{"n_layer": 9, "n_kv_head": 2, "activation": "tanh_gelu", "norm": "layernorm", "norm_eps": 1e-05, "parallel_block": false, "init_std_qkv": 0.0439, "init_std_o": 0.0439, "init_std_up": 0.0439, "init_std_down": 0.0, "schedule": "wsd", "decay_shape": "square", "train_tokens": 84460000}
Each number is 500 + 25 x the weight over its row's rms, rounded and kept within 0 to 999. Layers, rows and columns count from 0. Numbers have three digits each. The size before them is the row's rms in percent of the matrix's.

# up: layer 3 MLP up, 768x128, rms 0.229, rows 184-230, columns 0-63
# down: layer 3 MLP down (transposed), 768x128, rms 0.215, rows 184-229, columns 0-63
up184 094:498521488487503489497509509532495492507441460470457460517510487480501548539506461508503487503488498511505470531519525524459513531491523541530529523518425502479462457554512481479499453475524474
down184 101:520468503527523503477470507505471523515493475507476488509505445493457496481508482519538501533487506537508534486472528502517549473510506513523542509490480489477498493487477504490509543485508488
up185 106:507520501468538475470503456495485470509535485506480468471484492539486546486504484496509506502468508494510544549478512501474511545496492450505540503425515471469520525504456482541500514497531507
down185 108:508469500490505495485481508540523493459465498471526501488503489545509476457507500476495523473513506505523482482449487500474524530514552459508504454559540518508522535480523486495508534464513510
up186 109:479536468506494507513476468502471501488507503505521491535481502487512486486523530466488478540477486508475498490546500489515478444518535505522492525484524487515485489504532493475518484476560516
down186 111:513540493457468520518510496514490460525499494511506505530483476521473467516492541532477529458505480538475483526517531433533471497519482511519516517508483497505484477487487502496515472491489486
up187 107:488501483554500531460476510521530504518492509468502472522479546542520477534514471497492488515507467473552519521521478484504492463517492529474556488481539485466510513495485539483487528522462531
down187 099:493491520482542507499517465445538522514494473525533515481470507453493530506522548500518499520486536521503478525517479465506486420491484506505509497495515501503514477461528473537520437508510519
up188 104:532474519484485539481518514503551505501467481482506483482477457450518510509466481505470470500522538568486573550512475475497502473501508450493449520484498489426502498530557515506514522500499475
down188 106:474512492484461471474530466471481479501534488454520502482476496501508471443520546464488470515528488502475505502525499516510512494540470529469492496513508506514508516541505479511487468527497503
up189 102:510495469500535529472486513452500514493570505499502528477489513453508515535484489459488496516554513517479473490515517521517527487510462439482487505532538462493516477481495478480520526484501565
down189 100:477503488494496519531502536516501483459536495446466453502494528485504459516494542509547502534500512514508450540548524490465479497473482531486499519490508523537502459499496499507498478485536515
up190 093:514521499458489524469475488491544512483482492481480513496538460492515500492465469505518466473505511495434509483493522456504487502492474501518510476531491564532466506512517452508498481497493498
down190 099:419471543458481486549505486506490501491438481487483473504505470478464501516508506467476507464462521555527525480518506498511504501474512487483505522522482534516454493456491492530486486504516553
up191 103:474506480491473520514522529496528420495455525508485490474491508476522488518485517508494479497536491469512442490442497497536499530518500497496471471483470490494493520495492535511539519516442544
down191 095:517522516484472524464485503498453452498494538492541486464521506497483506486432521514464534501532474507543466495496487487492513544492493487484516494477487492534504524474503484540485495470525519
up192 110:533519479476497486493475516496485485578470490528474460509486497508519451513519483506499492495520527456510506508471453486470518534505528535483467462499532503518493524528530485484462485551547501
down192 109:520465501483524497524498478487477492466481521451473495485550555502474501479503516483451491513483459513496477520457496510487503445478461510495488516489503514484527495483480476519506508495473476
up193 094:496481477541495523509511493481418500477485482508479493548478502492468503501473503529463528480513487479469508501498465481486505471498474492473466478505501505508551500534511485476498519513495456
down193 103:523470526550482510508528493511500488511460466488484498479506524530486514487488499450494504464505504500540494527520492498527488485489498518500536558514475488537508462475516479495506523495496492
up194 096:501483484466514502484561530532487463515488495479516458462503581467528529537485550480494485469511452481489539503500505492493477453528521491488486535497524453503494450494493504509496521510494516
down194 098:508484501494513518510476532458510408476541473493484510517564516509491517498515516477565487481490503472510493478510532517473501520529480510497490510507490517499489548529479551500511467508488539
up195 098:476523511500455505452489502506476513529509514510499494509486522514531496503486499512510481487457485501513510519464471521508476512523479521561477538490481494484513521531494485512502486483496494
down195 092:499508519509495510522456533473443498460519472509553482501456482531525523504506508532490519523499484528525484498489513524466471542502522518507462496469509516527502514516482479536477486530468478
up196 102:500460516467480488497515512496496481519539530503487475494490495519510585483452489512486503511520476513494529493501449501456478513521498502498448451512528474478460471506544502484486528521464511
down196 096:468478493517472466496462504482518477493491495510513444499492500532520517547490506506542459441477498518521500506506498524513510485492455501486425526484461489493489506504533537517542520467498524
up197 099:521561480477478493521520481501500458535508529465503491484510501498438469471493476497521530501511504515456481531502477503466534524491491483485454482494506510516463535461509501494483496530508519
down197 085:503492482477492508491483501540528531481504466471496536543488517452522517499532560448442463529506487480561483504452519526506495503468515513490526508537501514492494480472489509506476492504530487
up198 097:515491503538466516477536533465491507482481502491513466505472474466495491483498497508493457515534522477513499514517463522537509492508483539438491514497560525491468496525495538542499521500541456
down198 101:427501519487459487528512514509496493528530497502469552491526503486510524512460490516492486455439483478509547538525518510464473467489471514475525520523489489495458473516466457540516519466477471
up199 094:560528486445468503493494502513488496455515533507540494513533477490508509529503504498533522540500505574505438487507508488522515492486497512529502522447467492509528520532518482489510534533511533
down199 094:499494510527504516497501480499469502518497520512458513552514518433506492537511478520471510514491505479505563492467462491492503483521488511510504494535510525503481494497511513485459533535516545
up200 088:502494505484481465472537483480470509519479501485562495521499512459505496533507496506521486508540493502562518455490500484495510518494516491522476523504501527437496523463478464488497461538523478
down200 113:542488488509468523464488485560490501546487528505483474510482537445543506466472498506510515536490519495500521488522507431472521485506469516546492490486495513524519474501493537520479488537515530
up201 102:529476485489483525485508539500467528514468542484503471485511481539528499473480510506494476543497529486503512499478493489528492469461492549529473473500509504557558492474512492491474500466524467
down201 111:532477529517481507538490537509520439479496503506478513483486555504493558495505512474492466486514486466541510505467476553507483517489484526511524497484525540527476527525500487505541523494515479
up202 092:509530482522494480499503540515490517492511525501483510507533516448477482487508470530530545465525494480509544489517566511511479492522555481512487516495525497493505506510514500537516500497470511
down202 098:505520494503483511550500486530490480536503516470463494523487474491503488518464502468542453480485500519500467456455490507508542519481488531526477498492485510510521484554497509492505473429520452
up203 100:467472534457525532519525527463508517474498467514465501489488534520517523514456502475438511483490488476470513515512548491555497500479515509475497489514491457543497470501503509489515554479482488
down203 104:559520460502445501515483539534501489482465533528540502499512451532507523494481504540461503541507496458533475500517467511494488463488490505544521510504515501497493458484486466532500508514519499
up204 099:490502517486476485479497536468528477535486513472496482524477507512507472508525481515546491490529533525528539492475477475503510461473461507469527527505489516451489528488498519448513506493518540
down204 097:467521461514534470526494490532490503538476457500514496535452517528531513514509478470511478530514514461546473533491497491482508513504513526484485476513538446539483476538495513492517494528483525
up205 095:505525517531492464498478500442487503496526485472478514526517525523533525509498498447509493492541487494507505490446449503458519487473481493494523536507528492517487489468482499479536511490456525
down205 106:510457521515518534504491477505493476559504496515486496497551518524540516526493510468518506528540463500513505507525528499462528497496490487510533474510498492499466474487505530491560496466504518
up206 105:531549521496493447517495467489522536517511489491491479485520483524479498511523519496513483504501462506512515492466503497485481520533490498505511466495481486495514491461471440473529476516494483
down206 107:521474523494465489489496487554472480506492498485488531502520501472525479515455493552461545523499483481482515529476456490478506481487479515543448491488468447505532502550503476517510524490470474
up207 091:506456484495493487537511522484499486499525484494493490528509478517494546552486504471524479515448468511498507484526496458521512486490474458488452517517557470537495525501482470549512550482454504
down207 099:535510489486484500511507478499530479477464526480520445493473467513488450502501508430466508481500455478500502485508500549509510513503451514455497551493486486494491504482468511574532546487499491
up208 087:466531519489464521501483488510476523519457515499458510467514495503551491498472518483504447556524536504506480553504488483465477485486469498485507517481519490526519527536518537496488483486535478
down208 094:504474525507486491470511497489534490502491511538507536501529459495507546462468461452512474503510482472529532490522489529490499454457458544483521506460544516483470535515508541501483523471515514
up209 111:508487478508500474518496478470485515519524506465473458494519500559504526482527458510503515527516533492535482483515495522517503502498513526487498490462449508463495501527513463490522494500459515
down209 097:510548507485539510489509516499498481484526491487481537491494495502467495460515508493570525521500487535513557457493491484483482462488499487508490495512475503514509511539536474540478487449484519
up210 103:569478499501506565515491510469580548498468449493488487521507489469512500523514496511473467485483507502468510454499480512504479518526515499508491515501485513497526477550474523487541544485485469
down210 102:463498513536542453476515523483477498491469492488499503488540569547453500530482492497513502487498504479515513534538523468522477512514518557506476483499483540504465514524513520464523472467509497
up211 101:480497504496474521490460465504524512494514495539474464507454483460507495512477435518510467461493528481479508480484512530500494467514491476515502510572516474529551469498514530498504507500494528
down211 110:489537466490523494468531503504493518487551514471490520489506481524451524495464471497507532493476498532489582493484487525502521508524525473499485503496490538461530503531457548476477516488475491
up212 095:476507492516504482508540506512502493500489455457468513482505531545513517526490508504513493521481526500508519504509486501484509538472493431452459505482505464475488538487522532480533486537494499
down212 086:527466511541526553519517470514511484460519502524553510548504486451516523503476497467496493507523493520500483491450495483492548508506486509477510484501475518519534494461502494530471474527493488
up213 095:507472500535459526520546462483508505502524525512536491494516493526551540517556567492448522501499512486495491504495533488538524476522505490464483532488459478489516547501504452487464541477508466
down213 091:474477467481472520483522474518490484513532528468513497492536521535511489510520506494510529489508530474499515493500546497484543517487509475478512490526491514486508513497519505519479505504537479
up214 099:518496542476490533520482511511513494501538506529503456510493555485474510526432491485512506460481518487480490487490496518505484531461523558555510516516511501513490480513512550494489497477486446
down214 103:480507526479491492512530484538540436535523511529496490461455506488486498501510490562500501463493487489499514557515498482511474493510500510461517496463531496466462491555528493516511494449498474
up215 094:515509507510523511482513518494517465488511480514500491536525511460514500531506449477491538499519522545535534432535506520512498521520465478525484512486557471519500497534549462493473527502472486
down215 097:503462488477512493528525483539529527454443565499501492527484506471498484472502518467526523517501492496515466482497486486501490487493533491527475537509509553493542491517490499518520491459536529
up216 079:471551504477483488497474523527446522517466480494482518508489467500499485457495541540494500552527492467551449484513535500488518521555536494509497462522454478506513507508490475481463535479506511
down216 082:441494496504508501476471523446495461504465512493505494503560499551516496500490493499550503502497481478497491494507516491541504519536539511492470499494483496547484499479536509458538474490521500
up217 108:526519508481513544573474532499542518516495487487498497498508498509544551499539470485432493495492512508464496511462477485498522500474492495523481513547473496513459524511518476506497468485492546
down217 112:478474458485512507479517509491578510515487490462551505482502478509493490495466506501528530467538537528482532518499489471526521496517470460476519515490493533485507486530491515464467495504472511
up218 095:501472503523468487510484495460476502511499498498463496481480455453517494496527490510496488527498513474500516531507504521513496455524523526482489495494470458495476485497519450524518513445452489
down218 099:472518456513498514457549522499484480449504487525493518495462517515503485472501486498542510473567484506483524479512513488522477513511472547498443527519464514545437532529529519469521507468486504
up219 098:496478481486478493476496536543496496524533499508474486508502510494508469515536520540513501503505507474470461507494471484507496532479505487518522497518513490514502536473485450494536478508501484
down219 095:423533551523459500475502492464477452494509509486557432465528513464462469520473517538512532528530512447515517476515468517503524525490497507512459499485514518503487508526495517496490521495504492
up220 105:529498469490487467485493578520492502510508546486512520489531536473512489530506511508511491478527504480523450532482464543492520503493502523476510501485510486436538504523483459524505479460478505
down220 091:501527524541493537547474476507523529470491531451496443505456477490536504483464493488498471508498510536515472499519492462500487463493521467483526496531487527521521521430529484518508472507530477
up221 093:515504519540530473525542489529489527476485468555504539516524516483446527533503473501470535513500487510519528497485489530477511520525504454553504495501509530481498483504511500473457517530478528
down221 096:516483480450455478524520519509481443536491495490473486520488516531551494475521536534499496468542484489517503497476524515509517462507526508468438495512477535509508502467519453480500529502510521
up222 102:498502520521509508457501502472506503501461542538490471480493528476516485504478454531488490550532490465474495506512506524520490444508477449495523471526462529486510465530489527469483517439487530
down222 110:548522494488475513490480531543537502527494471489518520531505515528482472466466543493519515558482460493477424500507535483498461498483516495492487487488532504523526501463511524530487495503540523
up223 092:487529542476502482517561545487476544440451487526504493492476478495487504531539530491508470529514481526486488441493487470514539520521514466490506449520493479510490477497516482504503494491476480
down223 088:517492530454501540490476525498488497520514488476509480528501514475504473428499471567514513539494492502517466527535491511490496490489545522488507523498476510508451511497477503512500541479507506
up224 096:544483522478472483492481523492465477494514529484506523452463482498487518492502469545474536526490493523513509517486476497496516484493476517489542476500521495492542536477508495509482507506476505
down224 107:485514448458522518457496501485481482524484516499521515502470488527519504499502492516518547508512461530506535498498468492504525502478482497501473542500480528461531486494477482527448477547516462
up225 098:479516487535480514460480501524459465531494532463463512452495482487511477511524522514503467511509478539534487545488521508501500489524542483537523480508483486507493519499476508466463540507525491
down225 093:430496505464475515496502515488507500444533507528515454537517517483475514498539501495434467477495471533502469518502499493505516484483503505502522479501461547526503534534514534490518492470509468
up226 099:485514531549475495472501551496515449514513501508455476488511456523544536462496549505524535493496512485497481486497470512509519479501483505483518561504458498448499506495498527478494485525473526
down226 106:498518507459467477508497481502544490517493516478490507495529509451499544558540492487501521497530479500486543480554497478467550492518520478512517482470487487492502522526494531583452483522521478
up227 099:470556511507502484520528522529455472499538524511511466473527512514497491505551454460497516502455474512478522472545537559495464506485488479553514496492513496477461509464502513478506483496538509
down227 088:514483492481495503506501534462516487481478439493509528470461507476488542501487512555458521526458501491509487466457493468493531530493489457476531518514504529464518496538501498509494472515494534
up228 099:480498541482464517460513473491484469480521498497519485506480508546515518526469523482512504500493537554500522506497489530544489516453538500549527510486520468514503486472495509504468482515461484
down228 106:506526501552559541556496502528463547507507487499517515498504450531522469524525530476520544490525464512511511526481481499494477500481482522552518517491494489499469518560521525532497479461507530
up229 097:492466465519466461515492536498475528515504575488523508478511496481490514552497518442488522519525458470482495501494548482514486510495507510476492523491537477444489518465499462498531465508501510
down229 093:475486529468510512535499529548457503463517490518523505507532525461517471507479507497535517495467525474505494504443487530484551477505488555476497526561508507541473478451490505528506518494473486
up230 098:465522529461529447496499482510468523508505478514533462518525508466499469503548492490496490484442516534502532506518496486456558502455494454558517532475516512530497532484478496523515494505469465